Each number is 128 + 24 x the weight over its row's rms, rounded and kept within 0 to 255. Layers, rows and columns count from 0. Numbers have three digits each. The size before them is the row's rms in percent of the matrix's.

# layer 3 MLP down (transposed), 512x128, rms 0.192, rows 212-266, columns 0-127
090:135092091103167143121139153107128106140112151121147119148105125135139187144118111109129156077106127152168151102098153149143136102113131083143138149118105117138066125128095126105143112179099142150119105150129153113132187139159071146132119089083114152130123129121121138137129157162116118153134112115117119172094087128126111132151144170139125091167126139094123141137154122182118093112127
095:083079133132136131118149101158167161116118156099141141129189122130148101166166160132168128150124130104112187124140130115140178172116122176095114131119098087144157159107139118097109123159155100088125095121128142099118102122152126156160141082148141095144154101148118127111101111113139121112129186137116115132103123104135090127126131136125153116177140131123123128113093094133112134095119
093:091154177110122166148129164130118150141134173152145115106127127138132169082118113129190126130160133084162119105116132134174131143165111174155125143128092144104149130130128123084150136142149126159136119128129149190125128121123156104117111096079107122107135113132127128113172152118138098149113131121123121129126160116133125128156126124092117169132084098103160094112118127047138113132097
093:147127139139120093088147095158133124109140166101168115127148160137120161147175122113154180129124120124098109146097141136124125121064118157105150121113117170137151126134139085125145147180092146122148085163136107126107125085069119132148109062110113124104144146183143103153137131141119115140138151136126107114104133158119150112126173092099151132127135142153133116138118114161129077146117
100:099134111141074193092101127120141136144142104097134142100159116082174159139118131081120114154154148111118114132110096106143142140171104121103106114069131121123118123142180173149111133098097141155124134108116157102191142165133155139162116124119148131108127094125103130122102109128136132143128131142130138146109105158146137100142109118116098129095145114115079141156158147126142095185141
092:162141119120158124071134085136098145128170133121152151143151130130090136180111121119117140054143173116113123086161126106089138126072149126121152108122133121152108134167141126129136111118113130092125147117115132132149129165168135148149091129130105129116161113121151131115121182111154156103144101102134144131127131109101154120122068088133127118129098163155138135161164136144124092156079
099:134127109121166148107120127099131091153121117147139115139136121184132137150128139147147117124128097142143126096129143158154114148134155120180155140136142118116135169084171117084160078172166113072120180144106140109148109146126121138109154127107106123135090110148146089145128132100110088099125109165097108123163121136115101141144129123109084131096155084140111094134141126193099142150145
117:147120114137151130132140125092101094109143142103144154123119127104112130099096141105104110108136109155196137157146131159143148179118147120170140167130100085139106140090111132126109149102104086083131105143080148153153153157144111149134150113133094069151138143169165115093113132121106149132110098118144131149108134150088143144109132111134177146147103136144156115115131194100126109134105
098:094106077104125135093114198136122136148097112101155136115102101144101139110102095146127104177104118129145126117090127147166138122124117085100155153151132125103165126143131093075151108142107121105167152126146137119106094120138120106173112175150127128142126160090139098108093121118183128142142136176123174164120158121141146138125174109128133114143159116134149094140112155146120115124137
111:163147117144129105154072120150151119129174136119139083133136104116089108134086118158104127127145155145087126176125146141155154106121118159090159134164156102118171153163148147139110139148142126149097135109146126095153122109103107143140120125165094103115116072089103127177154092116119150102115134113131108133137134152097093087140126120153126087137110150165099117184150133116153140137138
105:057152179166140148127136178118180113139129166126116119149148116145138148161140120114120082126130139120131124129132083136135115106115105130140104135108149113163122087079137171140115100099166113117131156161134126123116106110122102122131163173105094114128153096114087126099113116112100127142167136175125091119099085139128122166123093165162138119163146142116092135122131121159133129102158
101:129101082100119153120121143118111102100108183111157122145154144162126142082119102126094148150119142168163147128092100132147123122099146104144144179147099124100092139152173129152124128141151099116082132120120134083093114139158137133141116147137148126157138133067119126173115136166161112133119134128128113144090158153136139123147174096138097137086108105132126148109149146132070129136173
118:125119119159092150132135120178143107179148137165132129101147143126120137130108115113124093142106132120112137150151130161145078130148180147147160109109136105086158137117138156146148084168120121089132136131138139106109170159143120099133106160112129146163085098129169155124134081132118063094134138115139134141116092137082125150065093118088146154136131118168113092122137132115115118128128
115:124150101121111059159130145186112123139181146183108143143133133080144101094137124132135156158148121159138178141136104084113121147094090126107111129092114139117098089123122142122104117143145122154149117099135111124092098136115114103124123086117142144140096126124175136114170128149156146125113141130153137131147134184111131127098093107107156128149099152144149106150098163125157161127091
100:120166109162087165128149118139130139147162151157135120091117132109137131119161163130169132050143105150124098140140103136106127098134131145140069110102096117166121142150108168059141144111099118126126151126129119162084068154179145139144087138147145112108125122123089129109158141141131134107120112132146140098099098108116149113087119140126117111180130131127139136135122158158139144140117
091:111110142100114092120108149134102157135183162103120104120091165105122137170141116141109117120161098127147121091129154094160105153097177085134091147110080121129138108111138132121095091141115151142119091122172162106148164137150138119156153144112125174136132099111087100114122131158147142140122134130161127171086148165119094156137124139145133124177135138148130127162080146138124103119102
099:141187110149119145090131124130100162137114133136125153116101164140099130127121132085155148100085103144149138131159165073105144144133138089116097104094158158104090094094140083135095177142120126088125138143124088168156157109126108180121134097124159160110132102164148128106149125105128158125113099117162153136132117121152089165151118146124131102106148129141098130149161125115144146138110
099:148141108114132145100145128140124128159165135132133145141124151142159086133116158114154112130119109118116132104175092142123089173141145107087114131118068163167134160135151126101141135175129158109106141101096174101126151138141113140117088130150120118141122109084126094128146111165164110117107129088105133195096096114151143116177120109120151101136140137162126138136099089143103156171105
101:144127096110122106109112130098127125114155151087124112092133149132129107178101151123101141136183164150117121128106174119140151139142115146071126130078082125179163145140141138134134135118137143139118110094124181171123132109102129080105130147150150113117118116149112147144110107118116164101126155132082109151167153150100114160145099132097131139145133155117081105121109146169134170082112
115:148169102158125105178082104140175170158190129167113152160105166105118137141129098134105135131152175109128087147116138134161119120132112144152124134142143112132155146114119123125090102121128054159109127105100147136156149109128135160144128147094143117096139135075159154141101169153086084120118166127118151106086104129126119132124101121136126120125115123152105141152110105127133105122139
093:090091104145134123124093145128116170125119065131117119138136168165164102157160125166136118086149124136157117125138162142150135146186107159152136112134096125116143114139111146150143145125179140140105120135131144149125157105185139088090107147120065139110154119117132101123148131149156096114146107102140137093130160065102110083123170119121111109112132140115143107105124096109146142140124
110:118129080120120152140129103124143097094094150099126121146134120093154130153112105110102140140150121139145167150155137085131128128143102165088157149050148152129145150183116120159142141128121166101103110128132101156146138109128162150118131158119149126108097155145084087147149144130134180116092139147107099112143131154114128117131098135099152108099128093183188129123146100100134143118134
097:143081142090129141095131163101132143103140138146103116107132144127074165113158118155150116097161089142124060121109118155100124144157156129117146114090147178103089146147166150139108123187080110095155108107110080177111117151099118139145144114096150130137130134139126152140152145144144136122128131150134103106135099134141139150152102110149187098126111130151120129146093148149122106128141
112:137155128116099121163132146123123130128153127180075160139183099125132174115104090150163161149165111124095126117115111105187126125132075111094158158143105166082126162108152133102078130158112105094139142147146149115116112115126122118160133160107128104121136155139143139125139155123167139130131147093116122117154139119166113118144121085127123130091139160138138143140102117098099072104147
097:141141130159180111115147108125143136173118167108106159104109166162148088123122089135112128160112109083154110118145131143176083113141153194148091134124118135085122162084128142146105112138119147126141145111100103098125127151141166117110103113136101106104129107099135100076151130161121173124117133112150119142126121136135162088140122146167161119176116147122123125118092135084160136123130
095:143108117157134159135118113093111191117117140138164135171122143164132103126096128143085142143153093179133133124136110134131148121135120137139148126137148143115133100114102137134101082121100125120133130118167076123141127101120080119108139128131119137089114117134138210117146131121110116097089117171158139105146113179126127125105138114177183128120142126216141116144109123107135138113128
094:123171098117124136117133142125167124147115146123150149112108090078080158112114116138133157143109094119152163125154184083100151136132149115114149125107126153161114100130106136122129124104116088135119113109127154147107125122103148116130139033128105091078106157122157152131156162132103099083121138164146158115129136157131099168112132145133122130113160163106144135120124148129158145176145
090:134153162157099127109126139126111111153156170115133106141147152127113146129097086126140132117146110148100146146109167125147118171120134119144101105123149110151112105151190164082137125155141119147167142100142153085112114112155164123155094129104106108139135121106165172115106151131109097140161124122135112141158153068135134128149118149109101094163097099122068121136108145095087083104127
096:147096170134108126147119111101135125094123122127155131092175154124164154140163129166124135144149089135151159146164122146060160082115113152076119124143105113156130143157113172211129151109167133156111133144113136108124083157134127108125122130099150129112113099111119093135145130133121151138117080147139113085126104116103128099116132134128159082147120159116144115125152088127111117127116
097:103138078150143124143112121125087134066121100139141114161105120108174145134102148088108147172170131104115110133135108166162113148107116090147151120135130110103126161135112129186113124175084134135122142120092101149123142103186131100127117132123155109099092113086141167105090135117112122157144140154126139156159135155129147099140158156127134104161124135149131098123097159117159112090121
103:114099194143154125134129131171132130127126074101099094148160159145167120159110109093139146131126129160163144182169132153079123137142087130138122114111126090143119110101108100139121115108140134153115089092099106163140109142169124134141151153138139127100122097136073134169141139113111153118067115099173143152092135114143119136098118117109165127129154130130121136099132134089126105145123
090:113098156132170123083101112137144110138097110117168102170181127173142127175118082146114143102144131176111128173164127139130170123095110096117104112102123166156110100144131108126110129156160150129114100123114106138119148134104123154109133115113135123114106144115113136152163084127112131154092139152077114162141092127115073139175131160147124146118113167098107118140138104116124151115096
094:132176124112190176130137069119122154135124138124121141175157127114133108098132111123107110148143118149124111146100130092136086123150163136104128134135134123125123134109125098117083176150124135124145164135077160096125091102187163174153106115109113141103132106111151133093152128147080150115094139144132136164113092144101112134103121134112146109119140169162166093132105110142130136149098
100:139119161141089073120083136131107121115156135159130092161172094131106155140112138150145137150108113115166117104136121177169172102146133105129128115164156108132103139142137131125110097136158128124169120120185098104083130102116120086125064141152148121143166148144142101091098136136138151155135120118131132107109187129152142137108116135124126137122121115114153095125145089094116157091096
102:077094104150117122119098136163139115113123115146102128074130132123127102131166134113098141160148137103125118099114113105095181135118120106128100131104110129143155133144121104146161111184134116098118143091153129094097138103145127108139131123108139124155139139130107136118182122121172166100116099120149138154111108126120215179132126097102143109156137145136093095140139123146199110136136
112:160114149131140117107103119147089147152117103140148129129091136167144169141099127151116128096129140143183120183162152136120163117119173133135131104117103138107143122128131129106147139112109120152098115141129072146156147094142134151137099151128143173159123151129138071145152101139120137107133099148113114125131124167097136116101098100096103097060097114115094094110162137161151087164107
103:131176157174127123107133117101122139144053136149141130109161149115129115138117087119141129128082117108116150087109114118124140170131118161119123181113126120125132114137110184159160162170149149132129114159126159137097121110149122114122145123125116136143117119130123116130133142150191183098120165093108109099118102161113121126167143087111123108110154133103092143078136101092140126138084
106:104127117129124153123132126134123162117105119094167137083179128117152158118194120103116115135114126108105165087082102141174131133118132097132160101119093131113120106144122142125164158089158140127164121130099105092143157118163104131160125100122099151124115120132118168148124126116115158159118085113106108137136099094186130104089130128135121157125153116090139092180164127149144147159143
096:164108142125132097127116128114158161122111154163164129101114120108139170146141078134127085156133123127153151155144122158099116095145094126143121104090130115121119141125152155079129109164106121108141125098106161106132107147129136225109151124136127128123124142105114094097173155128133137142132144127119122137096122160099146100143134130102121083184161136131088119142082126136160087102108
095:125084112121113074143166106134183118145163103134140141127134109138100105180106138152169157093140108124164086127135116146106123122180120139120109135147130155171119150160117125169144156097148109184084137117133138140119143107121112075103154155108135127085126115107107136154123109116139109159137147145097144110083084137134113085126152105122164138156133147140115114124109155156132095135100
102:106107149143133126117108118120128132112121136125126139158159159138116118146093115154133138072104103110083134111164118165159133122118108133112153133111097131111177127171134149130145131111077098122142122162188127111132076135140092115104118175163097093100127148157139101145139087146110116153142151087125166148103101158139115135111139091091131141123129103139153132145148121188118185107104
093:134135184130108136150138106130102125077137088121108172138138176099143150150141127081138157142151119169115162152162103108130147118123154127128097151151116133123129099135095151128064122130103143130135167101143152152125103135127095113108119147116101138095081132137126101122165135139082119120107131091150131115155094146138128135133157108073108183081138126157119098182130114145150135141143
092:069146156152114145149137121172164118134140103136135149140128150137130117118106096105120113119153130112120116132080092116157124135176137127107145136150123173196143097131123136106152154174122093152136105147091136119100123119118102082074117170125105101098129135138110137130156129151092102126100156141114118094118110108148176152154109140095127088129124147124154153115196140141094114139130
098:111141139120182116144142151118085131091133118124153160128169126074155138138087124139191125157168161139117093133124112145067114084104106134131114169125137132088070125128142117156123135152116155095155117076103113154102097148126142159127174143127160114125123140114125162111140098153120135098134139109148135123107096131154154154136137154122137099082120142098115107117155147145130110115154
088:135156163169169118142108071137076134081190115094124123145099155129141091141140129104156138124109118143115139138081159118147112128112134163124078091147129129116134129133095155151143132129176140149121151174160166119127105134120139145150097152104105088118090155137107131144153117156160115122131133145122119139069096119113108157130115124131099132099120137165075151160145121112109114131115
095:117138110139141117121128122085145101125128123137127145116093137117091101104149122162142071160162149093143144132137152140148135103119150135166096149147098116147157098133171119080140132097132132132070121147153136113089129156149081111141102168078118112138084146158125179114212164092135090131124111142146121110118105132165132126122152127129129138134146140117128160103130136153125133147091
099:088135149124097147088129064099125127115131129166167138161112145098158111149173113110125124129142109141112158142124113099141154145104134140112124123085132106153093101140154151128120131120108117110150169162093128104159149163126172163113133125080102123093107165142093138109113104104121082169127123086132160121126151143121157102121141119100140172151182151104139126151143126162128151123086
105:130126104192139164108134151134091129108143145064109140107134162143102097125144172058148161122129117133128105083161136131168118142140145097155126154107155153135118119123136127116125157100083127097141117119125169096136111114094133116134139129120133144122121089159138160131165092124110098116141123125095124147131144090162085115137132095136172148135167159157152133134123129140088164095098
088:172148173157113119116168183119102173127107104166092136147130135155141145101145089131169112142132113143122130119112138119126121132105149143169142186112097149097151125145116142127118137144105131138164053139115133148092157100137126113116140119133120141118113151092139100143092135097114149103163081069153131136097100135121133159143148108132136127162139107091138097156091119106106151119110
107:149143127127118190147123129091126109149155169095127135133152145141116115146140082149131129115126139135083152123156086159135088092082133172114103125126135128122119132134122076146136156109126144136137124109146132142123117156126120136124127095105097086116099134174151062117121097165089150120183103153112123103154097145118168108146149178088141163133119088133141111112151121142129166126107
088:163125141078175105113095158126127126135152095134131174175118101125136115132105104110138085129120139143125162168138140154129104135109142124091146100106126142138092109115124137113144104153057148150147120117115117103076111106124129125120127115130125123145152160137157066177144117127145094164105127145131134144122159120163172130148084088118125107134165146121086100105150124147166097147113
105:146156076203102129118162120141126114117130141128117116145081143138091137131138129163123122160096119076135096150147178124157126101108124094119092150109125118153111107147114124108115145114131157176132122157129137166133174125122082136170140101124126168119157126141144158117116140149122123135154109126114126119122110141155100102143127126122169155124101144148091092090084124102100117178079
094:117130107123131071126120137154124131124155151111157112070113107102144134130166134132120162122087115133105099124149072139144183124128111182121158137163131113166103136148110148126131112132113140177178083147157129098076113120130122110130126139140113136092149148148127123129104151171085097117147096127108089116142139128143116091186154157182111126119156147119134127118103143102139150115113
097:147093181172100140128083119108114130176100084129094126148124084103126151133169127098116123124159097137113143127118116159136092131152147080128133114138107152149181180102125156165152161149119129128077114115094146116131125096123105110096153172109125101170140130152123102086136141115125169118146124130133134108162140123107120138113125124114103119119162126126132135177158145118114134165087
096:149086121132086089121138083133153094084100104108093127124099135125158107136126137082127165114124167147135097150135157134154138112101163141143145145073153083147131161139152116141114142131102138194166112137159110118156165127157135125145126167103121149136094162148134125105127115119122089133161127124105130141150116092140131077085155118124148156133149127158146119165134105166114115141097
# layer 3 MLP up, 512x128, rms 0.194, rows 213-266, columns 0-127
097:126135086138136134105162137103071141115131113141125087079122123095121138084120135125073141201126159123107112159124115127148119103114090113157092164151121145161166153122095094133128179128112149128128170133134143101150136121102141108119109150135141125151135164116154140095124138138125124167170114117153134088100107138114139155146128130096115140074172092095155134123149135143129112164150
110:159121084132134154192078078110105127131145119095115138151114115177159097107152077076080147163149129124111137139114094114124116111125142098132114134133111098157140123155118147135141196117099139132125109131114109071121110160122164125134073130150155164162157165148122125118135082133140110160132126127117121142113146133138136120117101122158145096108162133126113135124147116147096154133153
094:107115109168154161144123132119117163174088129126146102133104071099144111158100094102149145136126096132160113151151122155139115133189160122125117105129102129113142110133117121093128149143147137146129194151087111134101159161113117126147160085141123136109128062142132136110111103166109094100113097167155091143122160121114126130139090126140105123126126130098151110116116163087122169132136
098:108134104129125190115093126134141111189106148119130107121174089102163146148075164132094109091155105157091138112101148133130174129165133137141101115081111169162086090148114095143126132146099100110142144119163106161123132141085113096123101133132121121145158113111135105156136145135121126136116101147096135156135135106160142144109156106164106121133098141086150160122136160131121117144104
095:124104106096123139114072130152130107104090127100177112154093104170134103133129107190140161107091096120170105121131109125141157110075126144135155156093095189170111126155131121140116137145104153152132129164150162135142157158120134120159140135120153130114134123116087188127113145135116094140110098102124158100133080105142164117125137145121140146117120119122130120114164096106107110101113
102:116144121142153104154118094173166112187119132132136146073146118110121117094095086128151151083131163107098129143113130116174141130101116152139098122115117136131131085168086151180108143102122116156113148081116112139146136132118118109130113152163163089172152152092133167127098120076148155138131116105158142127115147127117147132118117111104151121113143162104157168148104104131140159107129
104:104170114141108126093083162109142108131162128125126121112152135120145099125093132099110124151181140144154089133065104117125132106101092130110180104101133173147131114126163175107115120130142156160112153085132132093111135157124111137166122136114130136088132116095158124120126155139118120144152161113117136080141146109123127142180179153161170150137137178105120106116125143108091131119142
099:183161175102091118130130126108138131078117145159131116078156160154092136153138092122153112107108171133111156133094129105105069137140116134139124172138090104101144130122129121125177118113132156114087130125167132118144162101113107136113124123162116106144141153089121125148104164116099146120109123176114127142135108123104094123118097122130162135094118146169174147137132096105122178119106
107:137086096132137128126153145104123123173159111127115132083144127121122133160096082104079130111109166125097110119116183144186144125095133116124133145128168131131146147149124105140140136111141168090126081141158072129143138168104156138148156086141157165155119176131157137146160140107122114103125116118115087103120131098139183114085129127136092124130156134108134130150142119125121084143105
106:143067151124115121164073140163107087144131084153110156126151116121140130091157129160124097108115145104115154130077140151133139128135129119096126135109120132121096139132124121173158103115088077155122161206083105127153139142144120121163129129070152133142118112128136112136137118145144171159138124138109112130184090143127130135129113136089125091109137159151166104123114124131129130138097
108:125130140101124073109119128130149087093121116172142132137118138164129155167125132126132103119146156086166130108109128158123140133155107136155121098169162164082145105158157112140154154124072144111180105133154145104131117134144128118126168142098124129120138123165143118136148134108171170122113140137111114115098167096102136166073117105088141113167117089111156104106143114092109106095136
100:146086129102138143113162133090157109169108082146122110134138138144157131140160134113127139095112153115170090118155142126177106129132128124110148105148139114085103109138177142146133133146179133118123178133118175133124121077110124092139119102096120092111139132140111122179115112148163117143096096148127082164129070139125148142147156100167127146095154099111151131122140116094125112098148
105:089163118105105125136120139150084151097164137150100134125141166147135110092142141135157162147078161091123119123118141108115134184105152151112145103150135151108162095094118089071095151126136159105124096117130119143120134175109143152116149093122110111109159076110122097125097159172132156140108096110117148142156110152141128133143172116159086131134145144102142132137098171111116122136130
095:160117125099137127083131125106125129105115132140127111144132171140127114145118134181083156109154143084133124123065140168094134160151185152132146142135124140115119177148148120177159129087169119127099124107100141093124137126152136141125126165150092114120111139116144127127115100131083107118132156081083131116178109166112154101140125098107162133101158114118141132152156086113104125155140
095:149140145134104165153138134106127152138099105135165143145155116106129100133139149128116122132097149124144118146107153146090076128174112180142121077139177111108142138125102141137172153150143181121140170132054108129116114113080125149101139094122127147152128121167148137078123168120114086126126089081123094115100094096149129126144127126120093160120156136140119121113149119105153119120128
092:138121135137179151096092151124134104117104111106100146096131145141122128170091153172130158110176108104152113097111168106138076091142106162113115125113107081133146150145092152134123089085147144128149094129117154115137129129189123132141116121136113151147139119152102101127113143147152138148153165149112116112107149122156134127105160171122100159154131113109130151112102126087067143127167
102:147125135140113113078163101096138110159112096124122158090156127140175123144151131145127148097137133123118135134128120115095131127122123120131141150162117149129152123143108103133077130122112082137121148175084133120123131084143118148152141108153102169144131103095155125134124120106155144096098133166155145116200135117130118115094134106132107097104106173124100098148139127090175067189134
101:071164145094151135102160136159107132112123158135125123133163144090164139107125162126116116117100097165136123154133089123125110105146161086137076156115163151112164125100150145123139125166087127152124131121154079083153095166140129102113121127118168110103141114100109141097086125116089132128135147178129124114137150113107158175129141129128123159136134107160106124155180166120134120131100
105:159112143106115081122149106158158120130170129108127153126141080155135113134121170125142159158080086128125169125120116160137125120095133151158160130107143150132134119110132129126132108121119084148112183130171162142126115116106134151159143168135128114145149126178100117080104122168168151139142136118138110122140124127103077104116103084110111127059115140141070143103125113115121149159139
101:154136112108064115132154112086149115091129147151149161142136096119116113099117086099143166107141128123111136135116104095104093114096170139121137162128149109149141116140146125095112115133117083134145185128113116082145127116189147159173140115143162151168100153156134145118101096083128115147127140144090103129120093128169100152086101123122133128144133126145145153164123137117173129115132
102:136132115079163121134128154150121157126118135099121157125109192129151121090099128139081132079114106149144132162152130119088104104144127112157150099145132126148100123104119138093117135127147118049088169111124130160154114172125142134184124128107132086152142143141125147123143133140081089183120154146089106160113133111122140101144101130096135165148137105118136171113109123135142136126139
088:129166118123104145137154105138139105172149117140127101139157097183170115139109136141108120111094131109144159111151148106129080149120087088126092163129139071104186145116101116122129108124147151125114145154106135168146123105175122133169146101139130133091116153105159126118128126089158139137171178121152102108134166092115096137091135144098116124142149125116112089116128116153104145091150
103:118112113111147124109139105115082115113128155144090140142145093132149086150135081154086115158135141145100182141123106128170133074060145139125145138130109092142155135108139112146156112123149138126091093167162120134109119154127161152143110147130137116111144171147119114153087142138123117142149114101137106105105157127075188157129171123137142153106127136118147086147143110127115101150090
102:131119132108144139102144136115155127147174139124137117177131130075154133098153141114122117148115117103118152098149093149151144124144133108108131095113170112142129130170085127137189107131137154166097117132138149107150097127134088105115138102110155139111144159128092117152103123100125137130138101117185108092111186128143100172090126096141143156094195124104120132149086112115105161137134
096:137095091126152168111082142144154161147131072120077135059123152148141135123079102110129112103152147123123084137084119102123127138118129117131121142119108118155162111104138144150130164109179150154145122103121135168124148095150140165164149113125135140135124119155131142097159085119186151121099104147105149148113135112148127124102153115120100120135092139148127131153079157150101102123153
093:150113161139136140154138100125110128073137138159092114150111168156170075105150147070117099094137134160145114140122142146102138124119154128140164145124138111089160103104118119108109159139141114139134185109144153147136114143151137137103132165162150147107105070130144100094085155112186114153135157109140095140134099125113129136148133126073140101150126146170119121096116094130120116122110
096:169122138132134129147117094165112129135143174090162131119127150172134105137100122155165130145131146160118097111161139145122129123147121116089151134098132140081122126150130121160081077118164147094150112140139095112163071126091147147136178110121138148122157113133113105148078176117106146119113123127108130089137123168101143130105141139174139103101093141139118159121071139154122095114123
104:115153108134111146108141113136145122166159154141117163129092120115110116110116163137169129097140070105127105124117113125167095129182142108148125116140131144134151105093129124105120118136143132095149089123160127134158168156143130138142109106141174162117145146105101144081130186134144099099134126131137181135134114144098082119104152080143103179126084126078116129121135157149090159122140
094:140091162149101167111142157097091134121136128117133123066098109134129161122103144113128141110106124103154126100124136095089168150134103156126164132128096089105169156175148127116127133117118113134143130101177122114123126125131138174113140127138164109172152149143149101082151120106148136127132137162131116108122118163174115110147105074109144154098083173143115083150152139123089124144113
101:096131121132136114150132120130101184117143116143102147166137120110174155129140097155086160129099129116135128145148156121112154098159198153136141112134138126122108151131074122110146123100104121144135119112111104095163138148151164127134116182102102115122109159133100170128155096141108140124076118135109121162112127107096098127124120194092133102133072104150161140140152082131148130131119
087:174157125178112135123118138116088137161143125103146143088155116151109079131137137124125134076116139099131133099107147131148081147170173181135130143116086119127133095121127153126126141127086081155142168133141160143120123120119153099152098119173102121136127077114147085085086165115119108134128107127187124107142143162116137112110143116122154142116158118139155146160101146150125105132133
094:121110142166130133112171171158076121158146116162141117128064103135127143151088151111076125118122100127111171140129169142136145126139128135138133137089099141113128098143122132146158089163122122084078143167154129149086132159062121101147117131108098141132105156106136156131099123131123161133148117093109090128119125121112152129146120144148130168157112078111100134118123166125143126100150
099:101161145139133153144121161105150106086119099168097107124108147154122171126155156133130131098175149131062127144131117146108146093149155146150111126147128131138163147141113133140123142119117087146042150163099144108139121121090080109150144124123144112119163086152142122091124123112187155086102100133129149114160106115137107172136132117104108089151141125147111129148130127122144107109135
101:106130139139085159185094136158112095124123116136122144108138104117150098117136113131126119102110120109175129125132120133137087133131091090148111118109134123124118117181095171131136111156142138126135095114162097156115102184198113159150175150118150101126120101131125122163140095144100122109104125139116119094154153158145126180095124111108094150140141114126151125110177147153109071132145
116:147098154088155123117137094091097147126133099145139107108123120148129102161125106142139130155123135154123152104083127151154086122127105146139138117145176162123173121070138115132105073135130131164100158167097118072146089143169175141139131136101146117130130143125096165170129095138149131085057106119074154136122118139136128169136143121151121126124119147138126143112140143120142120143149
094:138138113142133146105071056119108116171100113123127112120123101129121132140118154129137156147128091129065107153097135104137113151150118177160099133130135184117158207100107141130132085135128136177130122112142102149117090124163132140111135159124144085119132137123113153126157149133139152128100116135095127126117090097146119108151140101115142133085141181108115147124128109144134130177121
106:088124045118130157142113144105108147129124069130107111136126137124151124130178139129127095151118118131097116142116129130158134138152144119119116148121134151174146131169139147101112118119154162151150158120140144148170089125117149172146126088135167120113121123127159069126107113119104124133164122150136170099125155121151152082092133118133098168109139133092105103139089144143081081129111
086:096083134104139161108142146126104135106114134118150131141125136098148118126171111110086133113130154137134127095128172096149092118147120112109094142154152121118156100132124090139170147134122164208135120145152128128160112085158138171146091139139163157165134124108138157121095094164148107109063092108155113140119111133126120123116154156144140080099162147125109143149135160126112112102110
097:147140136105138119089136129138133130115115091093138121150136106107141157167159190101134105104103124172152141100106097122168136129113181133142108095116116134138155139108117109112181107099106089122121163121120093122102139155121150142081165129117139112126124111134117098156082099105132191129142158143108145150130150137074124114146106127110147120150129099157146123149089113117110186139167
100:089142134159130115086115159129125119126148154167146126120157132105139118101128148129122106122167158135104115125150129095109140086121126121103151160123143099139132140157096161099092139072123078118079102119101157101113142131157099125146123123132138199145140157084153105131104145099159153146100108138129126139111101134137115139171131144100193145125164158110116107088159114111172116128132
094:122090084173124138101111165088136129125156130100144101146123104131138149147097164176113118133088137149119142138123131140164088102123108136071109129079092104143128098155121135112174104130143134100164090092121154115140121104112150106111166102139170147144104140116143143142074122141165122142140126122091118124158145144100154132160143141106138111154133135100173135101132157134101185134129
102:177127150147119145123120123123091148106131128155083108110116109129136160106155126154093126147110111164134094125151156139119134125086145143090099155130151094129115136163102109074096113081111133117136145169108147115097136101183151152193144086143109166190149112143120110128133118129116150134115148100134121156110137143144082129127125130154159141110127169129107075116108158112124159142129
091:130145138066148112146120166118116099126153146119115143129136165105122106150133144142148101120100173124119135125113135129138105162109144171074162155167129170145139128159117135132115125161154125172099102091090205121121134157153141101119121130075107115127120117124128120134132146116160100092128109181089154119124102146107135106087153141131136125146087135149106135152104105099088123146094
090:134128138147128135155130125150106118123118115131110166123138140117128158115151153106094124116145120080143122110136115167138150111130112150129106148171164122130147126143110136119139137117099078143169054094078130155112119113119155080111082167160155150119119123121144124091110167104159125120112100110085142096160109104129149077161136135143143129144160143088173126126106087148155177139151
095:101134092132150152075109113092110129126152092169139113113140165119141114132140149119126160178118107126067150156131172116117107163127136122168102080146171124097147143107122145121128131106161154162122096128128131129155116120133112144134154127124127151148112114065113082133108091126167155149159082145125108103130137115167142152129143122172141086139143147167123096125139123140100082108130
097:142137114141121137148134131138081100113164143164145118102153156155122142078143101151166128120137094146100127172092112113113114175128122108104166112119149186118127174136109135098146114133131127136130125129099112107135115123111119147152167159167089156136103108148106122140103176118105099088079141136147125160105130107132124125151120091132102169080109114187128159141103149142088130104121
093:103133157123155109142170107107152143125088123110141122155150124143129108148130086166118142106096084092103133162125131155136092096083148135116134100134142099134128151131152078116151149126118133151124150122160120139136125072120121134131146137126114142109144147148099061140061161142153146098135120134187109102088112141125123144117181147161087148108115126125131157086174106118137133139124
095:161107113149142128141148138104125099145104075104114113150083142112086123132085142112122115103126133131127101113137126170110131116162170154080117137156146099112152113108128156112156161117177172137108127115134140118186157120101103131113101162154144131156153139158127153136118065121147120103123144110119126111111148154140193115114139105114170152102128123154108173154127111090093153119122
106:104118135127130114104123141092109131112133124150162122106112113161112154132135135117153181115115110102140133134105195160122195134108166099118134106141117077100125079137099139133087121135133141118117130149134144076136127116104126129165175120120118115088132094062116109146176158161128130128094116174160148126145128107144134120102118161084118140138079144126162163140141126138150150137142
097:117158131138118080106111104164117115099123170106118084076133146135113128115081151130120104135126127121115102145142146135110175099112119119131124165128125119086132114120141109111105121094142148118109162129161185109154147127148137109159119159121093173126153160119108100107129117168150147106137159153119099160131166132134092144185116192126095182101112138092122149144123109145147143107110
110:128102123119142154127099112137117115107095118132132095115107167100125166092173155081120153149120125159173120120098107117161119170063138116125162124121137136121128137179124113156164129098151122106120118111095164150144140163133079097116142161101160109139153076142091106137155091153160132114124148124090134117153110161128112152108116111156166149144137077147104134105124106145121140120110
096:098142143121125135134117125154123157116125090101102100134113150091124151120146107090117111134143154135173154093097120119108143117138129135143050133114138190098164124112125120118140135108104064137142149127123129149211132157132141132139130132105147114140138117128148119167159172114134144163117139113117100089154064139133111154126089125110126079143120125145090129133116100149155119150164
110:152143125124113105137114117121178141088131094117127162161138122127109115090102101167146130119103135154120097136106136144130137162139116154094119139143127136110113137143101111118131065126146106147151153168152110142142111150127119147151151119158129141122117084173132111129114107156093168186157169096121107177156098103160156099128106106084126132105137071182149134114112108109136139119087
100:122112142103144142084146112157103090138124125123150085098169157139139167098090124171107119146108136133133123144128137109127117098130091102092124082160110111109112134135117141190153131107114116113113097118130111120104112113133091100151118097108182104154156110098132154135149103152123141168130117163154119112088120118128140134131137151126140122179143161119090152150148199093164133162128